config.toml
n_layer = 15
d_model = 192
n_head = 3
n_kv_head = 3
head_dim = 64
d_mlp = 768
vocab_size = 8192
activation = "squared_relu"
norm = "rmsnorm"
norm_place = "pre"
norm_eps = 1e-06
positions = "rope"
rope_base = 607000.0
rope_fraction = 0.5
qk_norm = true
attn_scale = 0.159
bias = "all"
tie_embeddings = false
parallel_block = false
extras = ["some layers without attention", "local attention windows", "shifted keys", "exclusive self-attention", "value embeddings", "hashed n-gram embeddings", "a smear gate", "an embedding shortcut", "skips across layers", "LayerScale", "capped logits"]
init = "orth"
init_std_qkv = 0.0202
init_std_o = 0.0202
init_std_up = 0.0202
init_std_down = 0.0
optimizer = "adamw"
lr = 0.00255
beta1 = 0.9
beta2 = 0.99
weight_decay = 0.017
lr_head = 0.00649
warmup_steps = 243
schedule = "wsd"
decay_fraction = 1.0
decay_shape = "linear"
final_lr_fraction = 0.1
batch_tokens = [32768, 65536]
seq_len = 512
doc_mask = true
train_tokens = 534600000
steps = 11193
dataset = "wikipedia_en"
Each number is 200 + 20 x the weight over its row's rms, rounded and kept within 0 to 999. Layers, rows and columns count from 0. The size before them is the row's rms in percent of the matrix's.

# down: layer 5 MLP down (transposed), 768x192, rms 0.166, rows 711-728, columns 0-191
# up: layer 5 MLP up, 768x192, rms 0.174, rows 712-729, columns 0-191
down711,104,234,232,206,198,232,195,190,178,210,188,212,219,239,163,167,236,190,192,187,177,211,238,205,178,169,213,180,211,219,216,182,215,211,229,178,220,213,186,243,206,192,207,192,172,181,220,214,154,220,207,188,201,187,182,212,250,228,190,200,192,203,193,214,183,218,219,200,222,208,169,190,238,206,219,188,199,205,207,178,235,197,189,176,213,156,203,178,181,209,177,212,199,204,177,172,199,192,179,206,214,155,208,143,218,182,178,204,210,161,187,173,214,187,187,180,150,191,161,211,212,185,196,209,203,210,203,186,193,218,178,194,164,200,199,210,203,189,211,200,192,179,212,249,194,204,202,199,201,234,195,200,188,190,224,231,230,228,218,193,182,180,197,217,217,196,191,224,238,190,186,200,224,184,215,214,200,209,222,227,192,177,171,217,196,199,203,209,212,173,199,188,223
up712,096,196,194,228,173,164,188,167,189,183,216,193,196,178,194,194,179,194,176,217,186,192,204,201,217,222,191,199,208,177,202,188,232,186,185,195,221,160,169,183,196,237,196,185,195,199,180,204,196,196,217,217,170,228,165,229,227,176,184,209,196,207,201,207,198,223,152,211,225,235,211,232,220,197,197,235,208,199,233,236,204,220,164,204,191,191,187,218,173,233,213,198,197,208,191,231,159,205,214,197,205,193,194,211,216,181,215,215,204,174,228,188,208,223,190,173,186,214,204,193,158,173,197,208,187,217,194,173,204,213,225,156,207,199,198,214,190,199,239,199,236,224,199,176,189,187,234,209,166,181,211,197,236,201,221,224,200,206,177,208,200,227,203,215,173,180,203,191,153,245,204,185,218,201,177,172,176,215,219,236,210,207,209,205,228,197,224,199,148,227,203,192,187
down712,093,229,222,207,181,219,229,226,179,224,199,194,202,187,203,185,223,192,202,220,220,206,184,196,198,206,175,163,207,192,137,221,198,232,212,212,202,179,172,192,195,166,191,190,150,201,190,172,201,226,223,210,215,191,250,219,216,229,186,169,186,189,226,173,219,190,198,217,204,204,176,200,221,210,191,203,230,216,219,206,187,196,186,199,206,184,181,166,164,175,175,182,185,171,199,185,178,185,210,172,234,184,232,213,217,199,233,170,231,232,193,204,184,185,176,210,208,190,217,191,237,203,205,206,177,184,172,197,198,220,197,206,219,197,211,185,189,188,183,152,199,217,197,203,186,164,179,200,206,179,206,200,195,166,199,193,202,195,213,215,192,226,177,214,201,177,180,218,183,234,252,191,201,211,174,182,193,203,173,186,211,222,226,221,192,158,231,237,219,181,219,197,195
up713,101,221,204,198,207,239,189,257,187,221,209,219,204,182,218,209,207,168,190,169,162,198,149,200,180,184,209,196,191,214,243,174,223,203,200,198,227,191,184,233,220,177,219,203,193,184,189,228,236,196,188,209,199,226,240,209,230,221,213,215,202,199,198,219,196,193,203,205,179,207,172,216,208,211,205,176,192,236,220,193,197,198,193,207,210,181,216,184,193,175,191,192,239,224,178,248,237,190,220,207,210,226,204,198,212,208,200,197,215,186,172,182,213,217,169,202,236,189,242,165,201,208,202,226,198,194,213,217,194,200,171,175,241,211,179,195,200,200,174,198,185,226,195,195,247,169,192,236,191,197,223,217,198,186,208,195,192,254,201,194,197,187,240,215,193,191,194,186,184,228,227,223,226,191,218,213,208,243,200,202,226,213,199,207,218,221,210,172,225,225,222,193,202
down713,101,189,226,175,164,216,206,173,156,161,171,191,177,184,212,204,192,149,173,170,193,200,230,177,244,179,217,200,212,199,185,198,196,221,177,227,208,198,193,223,204,200,192,198,198,207,184,182,186,216,207,223,190,220,160,198,227,218,210,206,186,222,205,194,161,194,187,200,210,223,199,202,209,187,199,182,217,171,196,217,189,205,214,211,213,184,246,203,194,195,201,204,201,176,190,200,161,228,179,233,193,217,187,196,214,228,199,195,176,205,213,173,214,244,152,185,221,191,192,175,198,225,196,211,196,204,178,217,185,209,190,165,225,184,222,220,213,198,206,219,205,191,197,144,211,172,213,192,226,228,173,217,208,227,216,203,226,179,193,201,218,236,193,205,218,196,193,213,244,185,190,186,152,242,220,215,220,178,190,195,181,223,221,172,200,210,208,211,177,224,200,229,182
up714,104,213,207,228,207,191,185,186,225,207,203,209,201,213,171,199,201,203,162,211,194,219,181,184,217,167,181,216,184,186,214,207,169,181,194,220,220,216,188,186,232,198,232,198,212,189,197,181,201,204,205,168,227,174,225,183,181,227,222,209,221,168,187,194,198,186,164,236,214,183,219,219,191,239,204,228,253,205,188,240,204,190,200,188,192,156,172,215,176,182,215,200,173,178,211,189,168,216,183,184,189,201,170,202,203,156,165,186,166,211,165,168,224,224,173,198,210,195,219,195,196,169,196,208,193,218,199,197,156,211,213,196,180,204,188,241,226,234,160,200,235,198,207,217,204,209,229,185,211,167,205,205,201,215,183,210,196,187,208,171,252,211,177,228,191,228,224,197,204,217,208,209,206,213,198,201,216,243,206,203,223,188,176,226,180,220,196,223,198,190,199,197,206
down714,105,176,199,210,206,210,226,199,222,198,214,179,212,168,223,199,202,202,205,201,195,199,202,186,232,209,216,205,214,188,185,201,203,214,201,177,192,238,214,209,184,171,209,209,183,172,221,196,229,196,202,184,197,186,209,202,180,167,226,179,235,198,226,214,181,205,209,212,216,165,189,220,216,165,206,139,209,197,164,198,177,169,201,205,188,184,163,206,206,177,207,210,185,206,198,194,176,199,202,165,226,206,137,214,178,220,238,191,196,204,209,233,215,236,187,172,218,188,197,234,197,175,186,207,228,168,213,184,221,184,215,201,179,196,209,225,217,172,173,162,208,213,230,214,171,228,193,185,236,171,205,203,223,250,223,225,210,220,216,204,191,192,213,188,202,181,176,229,173,198,158,212,200,196,217,181,225,211,170,219,185,197,179,186,194,198,201,235,175,228,221,225,208
up715,104,195,205,200,191,177,231,220,180,226,176,250,212,184,183,231,203,189,210,193,209,222,195,149,193,177,180,208,162,231,201,231,189,178,184,179,223,220,186,196,210,203,244,170,214,197,211,217,211,204,191,186,177,214,191,209,192,195,221,224,185,213,208,222,196,204,148,191,209,169,187,228,196,205,186,189,185,206,192,191,233,205,202,196,199,165,196,229,206,202,204,203,167,210,213,213,174,188,194,226,185,209,214,212,211,230,170,210,183,194,187,157,207,209,195,176,218,197,234,202,200,176,206,185,165,196,245,233,198,217,203,189,202,171,247,203,173,167,209,206,206,193,213,219,182,219,209,222,192,210,183,185,204,195,190,225,175,181,175,256,194,202,194,204,199,218,163,186,169,191,206,138,241,217,212,217,175,187,192,186,201,207,173,190,184,187,166,194,196,213,205,175,212
down715,102,217,208,241,241,218,205,189,208,213,202,193,208,214,182,170,181,206,203,199,222,252,223,193,202,211,214,177,201,183,199,236,183,185,202,180,188,189,187,191,194,209,217,247,232,216,179,178,181,220,173,222,179,208,189,170,189,174,221,207,182,191,215,203,202,206,208,193,214,242,193,191,187,208,215,212,174,208,242,180,262,214,189,176,195,215,220,207,216,193,214,190,205,228,164,217,188,232,200,192,184,217,221,177,196,225,204,178,192,182,182,203,154,202,210,188,191,187,165,165,226,198,191,203,189,218,198,200,202,224,147,153,174,214,179,193,184,198,210,209,201,182,193,226,204,213,196,179,206,195,212,176,227,182,185,209,196,198,203,205,210,211,168,202,223,186,208,187,196,215,231,175,239,208,224,231,167,225,228,218,199,208,178,152,202,159,213,205,161,197,200,207,214
up716,096,204,180,207,158,246,223,186,197,184,223,190,219,196,223,205,177,176,181,205,222,188,161,231,215,195,218,181,175,232,181,212,198,198,211,199,210,209,200,195,231,226,218,178,239,179,205,195,205,216,212,208,195,238,200,191,208,210,205,203,192,223,223,210,218,191,207,189,144,185,182,201,166,205,181,201,184,176,245,171,217,218,221,221,210,218,201,194,190,203,174,193,190,225,212,198,202,236,211,244,172,213,202,201,200,198,198,196,185,204,218,196,190,194,200,189,176,241,210,161,188,213,212,187,198,215,200,207,171,232,199,205,189,185,241,190,187,202,210,165,213,215,180,172,204,172,201,230,145,204,226,207,232,207,189,181,210,175,211,177,214,203,190,225,216,203,236,185,212,210,179,189,213,167,197,207,179,246,182,216,223,193,204,205,241,199,180,249,195,177,187,206,238
down716,096,197,201,187,189,202,226,183,208,199,212,188,191,203,171,256,204,194,177,187,205,186,206,213,203,192,216,198,228,192,224,203,193,170,206,198,192,199,244,233,167,192,203,164,218,225,174,199,236,201,150,211,165,177,225,188,215,220,176,185,185,167,217,220,177,213,231,200,194,220,207,228,202,172,201,192,204,208,189,209,194,186,228,201,206,168,202,210,221,184,201,196,213,170,229,227,231,170,183,165,184,213,169,192,202,207,181,220,202,192,195,210,217,186,190,205,226,230,172,166,217,163,168,198,217,179,212,202,190,190,187,216,169,191,182,194,215,192,197,201,191,214,178,183,197,232,202,217,212,207,200,167,188,202,156,222,195,205,189,232,203,224,234,193,220,220,178,131,181,224,192,196,190,203,215,192,169,199,205,191,168,197,211,166,215,227,172,188,214,189,230,228,172
up717,108,197,248,198,204,200,212,198,172,208,206,235,206,229,195,181,222,208,211,217,204,181,182,212,174,187,190,210,206,216,230,188,161,225,180,209,212,211,161,180,219,221,240,170,167,190,203,198,243,202,216,187,201,203,184,189,157,215,222,210,222,212,164,183,202,202,210,191,213,229,180,194,205,213,193,192,217,205,224,214,231,195,220,186,190,199,199,202,215,206,207,187,215,225,227,203,184,192,210,213,198,171,175,223,221,188,182,217,208,217,207,200,177,207,202,193,208,207,236,211,190,183,215,230,201,201,256,237,228,173,195,161,218,167,204,217,172,202,189,188,183,216,221,210,222,231,206,237,195,189,217,188,166,174,188,219,205,175,158,210,207,246,232,189,198,193,204,183,180,192,175,208,191,213,187,186,188,162,233,174,215,187,164,194,207,202,191,185,171,232,190,182,250
down717,107,200,206,192,211,182,175,209,194,177,171,209,214,202,178,205,219,196,205,219,197,193,207,196,171,212,200,202,207,182,221,214,202,217,196,202,202,199,190,209,211,192,191,187,145,209,209,167,222,218,156,216,192,209,165,175,176,238,183,211,179,198,216,189,236,230,224,222,194,189,213,204,158,228,177,207,187,202,188,186,177,205,209,217,196,242,224,169,171,195,196,202,234,232,181,193,183,156,221,211,201,167,167,254,188,191,189,218,189,176,180,219,211,208,179,195,180,190,197,200,200,188,187,208,239,169,182,174,262,161,236,223,193,204,221,235,203,212,200,181,192,215,237,221,204,209,226,234,222,196,196,218,167,191,183,206,166,217,174,193,242,218,202,194,178,174,174,193,197,223,189,212,193,213,192,210,217,195,195,201,192,207,212,163,198,199,225,222,180,196,195,215,205
up718,104,217,193,188,206,217,194,217,156,172,196,155,214,250,206,220,201,171,210,189,197,217,203,176,205,215,227,185,214,231,223,219,192,189,191,212,218,223,164,188,220,209,211,220,203,186,226,218,208,158,190,207,227,214,211,210,234,198,200,187,199,222,174,199,187,204,173,209,170,186,179,183,223,186,199,200,200,200,217,233,191,189,170,191,175,202,189,178,205,200,253,199,186,166,227,197,212,175,193,163,188,191,193,224,198,165,210,191,211,183,235,201,209,198,207,183,235,185,222,201,171,163,168,244,170,212,196,178,214,220,207,197,201,191,197,212,205,199,216,209,223,211,181,195,187,216,270,209,179,206,221,170,204,198,224,215,213,198,208,202,209,212,195,191,200,224,179,207,222,205,184,195,213,212,185,195,167,206,212,233,201,172,176,210,230,206,225,179,176,247,195,169,159
down718,105,204,200,174,227,214,234,210,199,169,192,246,167,221,197,193,223,184,203,226,231,203,194,222,188,225,234,192,199,164,198,185,201,202,214,190,215,168,194,178,181,175,187,205,200,165,198,173,185,199,192,184,232,221,185,183,178,206,216,215,199,208,200,202,195,203,185,212,212,177,197,188,232,204,193,180,211,172,199,211,180,183,188,207,250,226,195,207,221,204,182,223,175,205,193,172,153,201,183,215,197,209,181,240,186,170,223,201,186,207,197,217,238,178,224,231,218,223,224,204,195,212,184,248,212,187,176,190,211,181,198,199,239,188,172,186,209,188,199,192,182,213,200,190,213,157,217,184,202,228,167,170,213,191,197,192,203,221,244,229,194,225,200,179,217,190,214,170,225,213,183,199,239,209,167,168,205,202,184,207,194,227,153,243,201,224,189,181,188,227,206,201,178
up719,109,180,200,232,204,196,211,185,155,168,193,209,212,213,203,198,204,211,204,197,187,215,187,149,208,219,229,199,210,209,205,205,201,213,175,190,207,188,198,202,194,220,234,194,265,214,219,208,191,194,178,175,168,227,205,199,200,211,231,198,195,195,188,208,231,174,189,206,183,185,218,222,181,181,184,222,211,212,179,226,196,201,188,178,187,158,172,234,203,229,221,178,185,177,192,197,169,216,207,191,203,202,231,245,196,216,182,191,190,175,194,139,185,222,194,207,244,176,200,195,187,213,204,184,243,250,215,214,169,207,207,193,201,201,204,230,186,166,183,195,230,229,203,212,226,206,209,226,191,195,217,206,241,187,193,159,220,193,192,198,184,204,182,213,192,207,174,213,187,218,228,178,185,235,184,211,212,188,235,207,196,189,208,240,223,174,214,180,178,208,190,177,191
down719,103,218,199,217,195,218,193,221,153,200,201,212,216,167,161,167,194,178,193,213,216,212,226,179,183,218,225,222,210,155,200,190,202,199,174,176,219,177,209,208,219,188,212,170,179,191,220,197,182,163,195,169,204,212,201,220,219,193,220,213,183,215,211,223,206,204,222,179,202,226,176,231,187,203,203,192,225,213,199,207,197,208,166,221,200,186,178,225,187,212,182,212,167,206,199,218,232,206,205,204,220,230,188,227,221,175,180,230,206,198,170,225,219,213,237,190,177,203,188,174,213,196,195,180,236,199,208,176,227,201,218,177,204,220,157,212,193,219,205,168,189,192,205,241,223,184,191,178,196,215,180,200,202,208,192,212,195,206,188,195,226,182,163,215,190,160,206,214,178,208,194,184,184,218,171,214,194,206,199,198,183,215,207,201,148,209,248,202,192,184,135,249,211
up720,099,216,204,195,170,185,196,171,235,183,181,192,208,225,175,190,226,166,200,169,206,190,198,161,172,177,185,192,149,221,197,191,168,216,192,221,219,156,222,169,204,204,209,187,207,193,205,196,224,215,183,194,213,190,206,180,178,169,233,193,194,213,186,170,230,173,191,224,212,208,226,207,228,175,218,191,204,230,199,221,181,225,195,229,163,201,192,198,190,189,198,173,243,162,190,171,197,207,197,202,196,195,205,204,196,143,197,223,230,208,177,165,234,211,222,204,190,178,210,157,167,198,183,220,199,207,178,204,221,199,204,177,187,213,188,215,199,191,188,197,204,196,196,189,197,186,201,215,209,209,180,202,200,193,211,182,225,208,216,203,233,234,183,226,167,203,192,173,185,179,191,172,212,185,219,268,181,207,210,212,217,189,161,215,208,220,234,184,197,206,171,201,191
down720,100,212,192,190,193,195,225,216,206,221,192,178,198,178,207,180,213,195,207,198,201,225,202,233,174,215,195,225,208,130,199,205,214,202,199,170,239,203,209,222,186,198,160,158,193,209,194,202,152,210,173,220,231,169,206,198,182,212,201,181,182,229,197,225,217,161,213,225,202,210,177,218,227,189,205,181,225,234,163,234,174,177,183,199,207,221,181,188,224,209,222,226,225,213,192,207,184,218,192,199,197,197,205,230,218,197,185,208,234,194,216,188,227,198,217,173,194,203,191,205,224,183,200,183,184,208,195,158,213,226,223,189,188,222,189,208,186,214,208,197,178,236,175,200,186,180,183,227,201,214,165,219,152,208,226,213,178,218,219,169,199,222,209,226,190,209,220,149,189,223,226,204,193,222,186,189,214,207,207,211,229,204,208,171,198,219,199,185,193,238,223,213,164
up721,109,194,197,236,184,165,203,176,178,189,231,223,217,207,212,217,254,219,214,169,225,219,165,197,200,182,216,185,221,210,200,222,207,218,223,215,221,172,217,201,196,202,203,202,204,198,216,239,219,232,163,193,178,174,194,194,161,202,214,259,241,184,174,201,172,206,198,207,194,169,212,212,208,213,177,225,223,228,199,224,219,164,225,186,183,197,225,212,217,189,202,169,197,223,189,230,167,201,214,199,188,217,213,176,194,179,188,190,201,203,193,198,205,199,149,195,214,201,195,187,185,245,183,182,208,204,224,215,225,215,197,172,185,181,211,177,190,155,189,193,207,205,208,212,225,212,219,225,198,190,185,229,236,173,188,206,200,240,191,237,231,215,220,215,199,206,193,191,191,221,205,207,208,194,204,205,223,189,227,235,196,175,189,228,177,209,204,185,202,194,222,161,222
down721,108,191,172,212,187,189,215,179,213,229,218,213,210,197,203,214,210,205,237,208,224,231,162,211,181,198,187,176,210,214,190,199,206,242,205,179,206,155,208,190,183,219,210,203,196,193,187,193,201,243,216,186,209,188,212,197,199,181,210,222,179,236,200,229,171,184,195,209,160,185,210,203,235,199,207,184,200,221,201,217,200,185,208,173,198,222,221,252,229,185,233,185,227,166,156,189,187,184,203,205,190,197,216,210,199,243,218,193,191,211,204,212,181,235,200,206,197,168,178,195,208,221,193,192,178,214,185,193,179,231,193,219,179,221,196,185,233,213,183,164,177,223,243,217,194,178,217,186,209,177,198,190,205,193,170,216,191,199,184,159,211,212,171,248,185,198,201,223,199,211,169,220,216,157,229,204,232,215,200,208,175,225,236,166,174,179,205,192,186,170,210,192,181
up722,099,175,188,247,187,222,151,207,152,202,198,198,199,189,182,220,229,158,200,179,215,210,181,208,211,213,204,209,167,196,169,228,204,166,182,236,208,190,217,172,214,223,184,196,219,206,211,191,201,202,233,173,193,211,196,194,199,187,229,206,209,215,179,188,202,232,180,193,201,241,186,187,180,200,195,172,205,201,230,193,180,208,159,210,182,218,223,207,203,208,222,199,215,194,187,197,215,194,214,210,188,192,226,210,189,214,198,178,204,185,191,223,186,179,206,165,217,217,181,156,176,218,210,231,197,191,208,204,201,198,236,176,213,207,204,206,173,203,192,218,173,206,172,222,216,241,211,199,193,190,166,243,215,182,205,192,163,202,200,196,189,225,181,229,189,179,253,195,189,248,204,201,238,192,192,180,185,219,198,198,178,193,207,261,236,206,224,189,175,196,210,207,221
down722,097,222,178,203,179,221,193,190,239,218,168,169,204,192,226,179,214,198,208,197,202,187,199,211,222,177,190,245,200,166,185,189,202,222,178,165,208,167,180,222,124,214,204,181,206,184,228,181,192,146,188,193,200,221,193,210,174,173,203,172,215,207,192,212,208,197,198,181,231,201,168,177,205,191,225,192,216,187,217,175,181,189,207,165,199,183,207,208,231,209,220,215,176,180,221,143,235,173,217,198,190,208,204,219,199,156,200,197,188,221,209,194,166,227,190,214,190,184,201,167,205,214,235,229,200,193,185,175,161,181,207,205,205,206,220,206,194,183,226,167,198,192,163,207,186,194,203,186,217,185,217,221,217,204,187,181,212,201,187,181,200,230,202,169,220,161,185,190,189,188,224,204,205,211,188,239,208,192,197,215,184,213,189,156,178,187,185,200,199,212,196,185,192
up723,087,189,225,205,196,254,205,204,217,185,184,164,205,194,192,193,199,192,186,199,239,212,196,188,212,234,156,210,203,210,210,205,208,179,196,230,205,182,195,194,220,194,167,205,167,199,192,213,232,191,224,179,212,236,224,192,151,207,185,228,206,190,219,167,244,237,205,205,188,188,215,182,191,186,202,212,189,197,237,180,215,196,173,208,219,189,201,209,193,195,217,171,209,172,224,197,181,179,190,194,217,235,203,204,198,201,185,177,217,190,183,194,208,220,231,188,242,228,181,181,189,177,189,225,194,232,199,206,188,209,248,189,193,197,220,206,172,163,241,181,169,187,199,239,241,193,205,192,184,190,224,203,204,179,216,192,196,218,191,236,196,185,210,201,222,194,222,219,181,231,220,164,200,205,198,203,161,206,196,184,229,156,182,197,193,232,202,218,202,212,147,204,207
down723,088,174,217,177,221,199,191,192,150,210,217,197,162,197,183,240,190,176,226,228,221,225,209,206,191,223,183,167,217,189,183,239,209,225,201,186,172,196,177,217,228,164,193,208,168,201,174,192,207,223,213,242,204,200,207,188,196,215,160,212,206,229,218,175,204,203,223,196,216,205,204,185,198,191,209,153,197,205,214,209,197,172,217,202,238,133,208,242,231,210,192,192,200,212,218,201,178,185,174,189,190,206,214,210,232,170,205,224,235,225,217,204,182,201,214,190,194,216,198,196,210,203,184,187,161,168,227,193,183,227,216,193,193,205,213,208,214,214,238,199,184,190,224,188,213,196,189,143,209,212,225,210,150,182,192,192,189,198,184,199,189,205,189,229,239,204,214,199,237,190,210,183,184,205,193,193,200,179,209,171,219,198,196,179,216,221,180,205,188,193,200,202,166
up724,095,211,208,226,204,177,182,200,175,188,171,174,163,197,215,196,244,179,208,203,183,209,209,172,171,197,186,176,179,217,231,238,179,231,203,181,226,184,194,175,199,188,200,176,179,213,198,231,198,162,227,198,216,200,175,190,174,213,192,216,224,188,152,195,205,176,166,210,208,233,213,170,166,206,175,203,179,182,188,200,253,209,226,205,211,185,191,205,208,209,176,212,187,232,186,197,206,215,189,196,198,176,175,233,210,186,205,195,199,214,207,195,198,202,196,227,213,169,204,156,171,184,166,229,169,222,204,224,242,218,187,205,216,196,211,189,219,223,188,204,216,225,203,207,213,180,194,233,169,197,205,197,195,196,168,208,185,187,208,170,200,225,228,222,186,186,173,183,198,204,151,205,209,210,233,185,189,194,188,186,222,199,178,182,199,198,200,182,130,201,187,185,201
down724,097,179,178,230,214,216,232,229,230,176,222,201,195,207,193,209,242,205,180,205,220,165,216,187,223,191,144,185,199,209,177,211,222,214,217,154,204,168,210,210,171,182,197,223,176,202,219,208,190,229,201,211,198,197,178,164,244,212,178,187,203,203,196,194,201,163,208,168,235,197,216,206,206,159,206,211,176,202,195,237,195,195,177,221,213,188,195,213,213,205,225,226,195,187,209,236,176,209,205,189,222,156,186,196,234,179,197,215,233,197,194,225,191,197,184,160,206,164,210,191,233,192,178,219,200,215,163,181,177,217,190,213,203,195,234,201,188,199,162,207,165,159,214,211,196,163,195,202,173,204,205,212,201,213,203,216,164,183,193,172,155,178,182,189,201,192,229,199,204,196,189,207,192,245,199,206,185,189,212,206,197,220,195,187,196,222,208,184,185,202,228,182,186
up725,102,227,207,221,197,209,157,220,215,164,180,231,220,207,199,171,196,206,214,183,235,206,197,172,170,168,221,189,207,205,191,206,201,171,222,227,200,159,184,175,202,220,188,171,218,216,203,229,238,174,222,220,206,181,194,198,190,198,207,189,218,182,197,211,208,226,205,224,235,199,203,225,157,182,178,204,194,203,197,213,180,219,165,180,168,150,220,172,195,217,185,182,201,222,195,221,179,226,217,202,209,208,196,209,188,190,185,192,171,197,203,190,180,208,188,179,214,203,197,190,200,204,214,230,172,197,191,217,186,189,212,190,180,203,200,204,185,169,169,190,223,226,152,226,234,220,268,231,178,209,169,220,204,172,180,213,192,207,216,195,249,214,238,224,173,215,239,195,201,206,205,205,188,196,190,208,180,201,220,209,214,206,206,213,184,223,195,201,198,223,159,197,208
down725,098,224,204,187,173,214,232,186,237,203,181,176,222,195,209,192,219,219,242,196,231,197,206,176,220,191,228,190,204,190,207,199,195,192,234,165,178,153,177,184,178,196,211,194,178,188,183,172,192,192,218,218,258,193,219,191,177,216,198,201,194,214,209,231,189,212,224,211,173,179,192,208,190,203,223,204,202,202,170,229,163,185,175,186,212,217,187,217,234,184,175,177,202,197,181,173,214,184,208,234,204,214,180,210,216,238,170,232,196,239,208,236,186,213,204,180,188,191,179,159,202,207,219,208,168,153,194,206,208,194,235,191,187,208,180,187,198,211,178,179,182,227,194,215,209,181,195,183,227,193,185,190,180,221,146,198,194,199,219,175,174,215,199,211,155,196,207,197,200,177,197,214,188,211,190,211,223,192,196,158,187,241,197,193,175,179,221,214,182,185,200,217,222
up726,112,163,188,250,198,223,190,182,175,176,174,168,200,206,205,204,215,182,207,236,222,237,200,219,205,190,180,206,207,216,223,199,189,171,228,226,203,199,201,215,210,209,192,168,227,219,212,182,221,164,217,200,199,235,205,192,193,193,206,218,212,210,191,195,190,202,176,197,205,208,183,218,217,192,171,198,235,218,262,208,209,203,209,184,180,175,213,203,171,229,217,173,202,195,244,219,225,196,169,208,172,215,190,210,243,217,172,204,210,228,217,196,201,223,206,208,209,227,178,216,186,219,188,232,179,205,231,215,201,203,180,160,180,184,188,200,193,182,173,213,221,159,241,212,198,204,194,225,159,208,187,216,222,170,237,202,195,162,190,227,237,214,195,195,209,209,218,188,194,199,197,169,179,170,194,185,170,206,226,177,208,178,213,208,234,189,181,214,223,194,222,198,196
down726,111,213,182,198,192,208,204,184,166,184,204,187,165,228,189,228,204,156,224,214,217,189,194,229,193,179,254,187,224,198,163,207,217,173,185,199,200,193,204,171,182,196,211,203,177,241,206,149,190,168,204,193,214,225,201,176,201,204,240,203,196,218,184,162,202,191,177,220,222,204,194,173,231,215,202,231,218,205,206,205,198,225,181,210,222,225,191,171,206,222,204,206,188,194,203,224,185,230,179,248,197,181,155,182,193,198,170,208,178,200,163,184,193,232,214,226,183,199,210,178,180,209,196,219,193,182,169,204,194,192,168,234,164,230,196,192,197,221,169,206,221,242,219,186,228,211,181,216,219,238,189,201,180,196,204,218,219,174,184,223,191,179,202,191,203,233,191,201,194,200,199,184,203,168,198,181,234,205,202,174,208,171,194,178,208,190,200,176,199,173,231,202,194
up727,098,183,196,196,190,183,184,214,197,189,215,238,199,210,224,200,188,211,171,182,210,178,186,230,191,183,214,180,219,186,210,176,198,188,198,219,221,218,196,193,235,194,226,171,196,174,229,217,241,216,181,213,192,187,169,215,171,190,223,245,233,235,216,155,183,208,169,201,218,235,207,229,187,210,203,207,221,215,227,227,200,170,246,208,165,217,240,206,211,234,190,200,185,217,208,219,195,233,189,196,173,219,191,170,203,197,176,181,206,196,187,186,180,159,186,203,189,189,220,168,175,203,200,211,200,222,197,229,222,182,221,202,232,180,245,206,206,162,204,187,222,198,210,205,190,214,207,183,184,182,208,203,191,199,202,175,203,250,208,177,165,230,213,190,211,204,213,187,194,209,162,173,171,192,191,213,200,196,229,203,185,167,201,191,170,195,217,172,178,184,209,176,219
down727,098,192,174,228,182,237,200,197,183,203,189,198,195,198,229,200,173,210,188,194,211,167,198,215,184,165,153,162,242,178,200,167,189,183,214,213,194,240,210,204,221,185,225,222,216,209,201,200,228,223,177,225,179,222,176,205,230,184,192,203,256,228,220,192,185,206,170,206,182,183,208,194,205,198,193,246,201,216,194,174,214,215,189,174,179,184,185,184,220,208,222,206,158,180,196,196,195,204,232,212,175,208,214,189,164,219,161,213,176,161,213,196,215,202,194,194,198,187,196,182,205,216,201,172,189,209,207,184,205,206,198,185,210,170,214,205,189,229,203,208,215,209,218,184,157,225,196,203,192,238,239,189,207,204,167,197,224,202,181,167,203,164,189,214,217,188,211,223,207,194,170,171,223,193,202,230,220,195,188,218,196,179,218,192,235,178,217,176,240,218,234,189,218
up728,105,218,221,221,180,217,200,211,217,175,208,215,191,192,191,223,226,167,169,199,198,200,177,161,202,164,212,177,207,185,218,195,224,195,187,213,205,219,226,207,249,191,240,246,203,179,208,215,194,170,187,212,164,227,203,218,201,218,209,213,213,176,203,217,182,180,175,219,172,190,186,225,183,179,150,189,218,178,254,181,225,220,174,181,184,172,219,208,203,170,203,209,185,215,183,185,207,194,237,219,219,181,195,188,253,212,163,225,173,184,211,185,189,185,192,186,214,226,206,171,186,206,246,225,215,205,238,192,192,207,176,201,180,204,188,227,198,206,232,203,184,211,203,218,190,220,211,251,154,186,212,193,186,212,209,192,212,212,217,197,207,177,176,197,183,214,201,195,199,206,193,186,195,232,210,197,189,221,208,219,214,204,217,202,215,201,203,203,168,233,198,233,204
down728,105,236,200,193,192,176,193,213,233,204,179,188,190,209,231,198,187,227,201,206,186,198,243,185,199,189,206,206,220,209,213,225,200,188,188,194,199,159,198,194,203,182,219,180,189,198,199,180,210,221,206,220,209,203,210,196,258,231,194,197,193,216,204,195,183,227,218,211,160,217,192,191,222,180,210,210,223,195,183,231,203,210,180,217,213,200,200,182,234,221,201,165,171,148,174,175,156,209,200,226,234,229,209,194,179,217,208,229,220,193,214,187,188,189,188,215,186,225,183,214,246,207,191,173,186,234,207,212,185,194,202,201,179,194,186,204,192,155,203,208,194,216,192,195,212,171,217,180,215,178,229,172,198,187,185,215,230,153,208,211,216,209,232,203,201,146,195,211,207,179,204,151,186,175,203,197,211,196,205,202,133,202,206,182,180,171,216,246,211,207,203,190,193
up729,105,203,204,216,205,223,194,171,211,184,201,205,174,204,203,194,201,180,189,191,227,193,149,200,221,195,248,192,192,187,196,262,229,211,209,197,215,205,203,217,227,216,235,196,186,172,218,205,205,178,166,167,189,208,242,197,178,204,202,213,188,184,203,208,217,206,184,229,179,238,181,245,185,210,198,221,207,201,201,195,224,211,196,206,197,201,200,195,223,189,196,208,189,224,213,172,172,185,233,197,181,230,224,200,223,214,172,213,200,193,213,179,219,224,207,151,179,233,187,173,219,158,252,217,150,198,226,212,183,192,194,204,153,209,183,242,217,188,215,205,194,212,197,218,196,185,214,236,217,180,202,186,232,187,173,197,169,184,211,205,236,230,218,213,190,215,219,165,201,200,182,183,200,205,193,170,198,219,214,202,222,197,195,186,221,211,212,223,183,180,178,207,197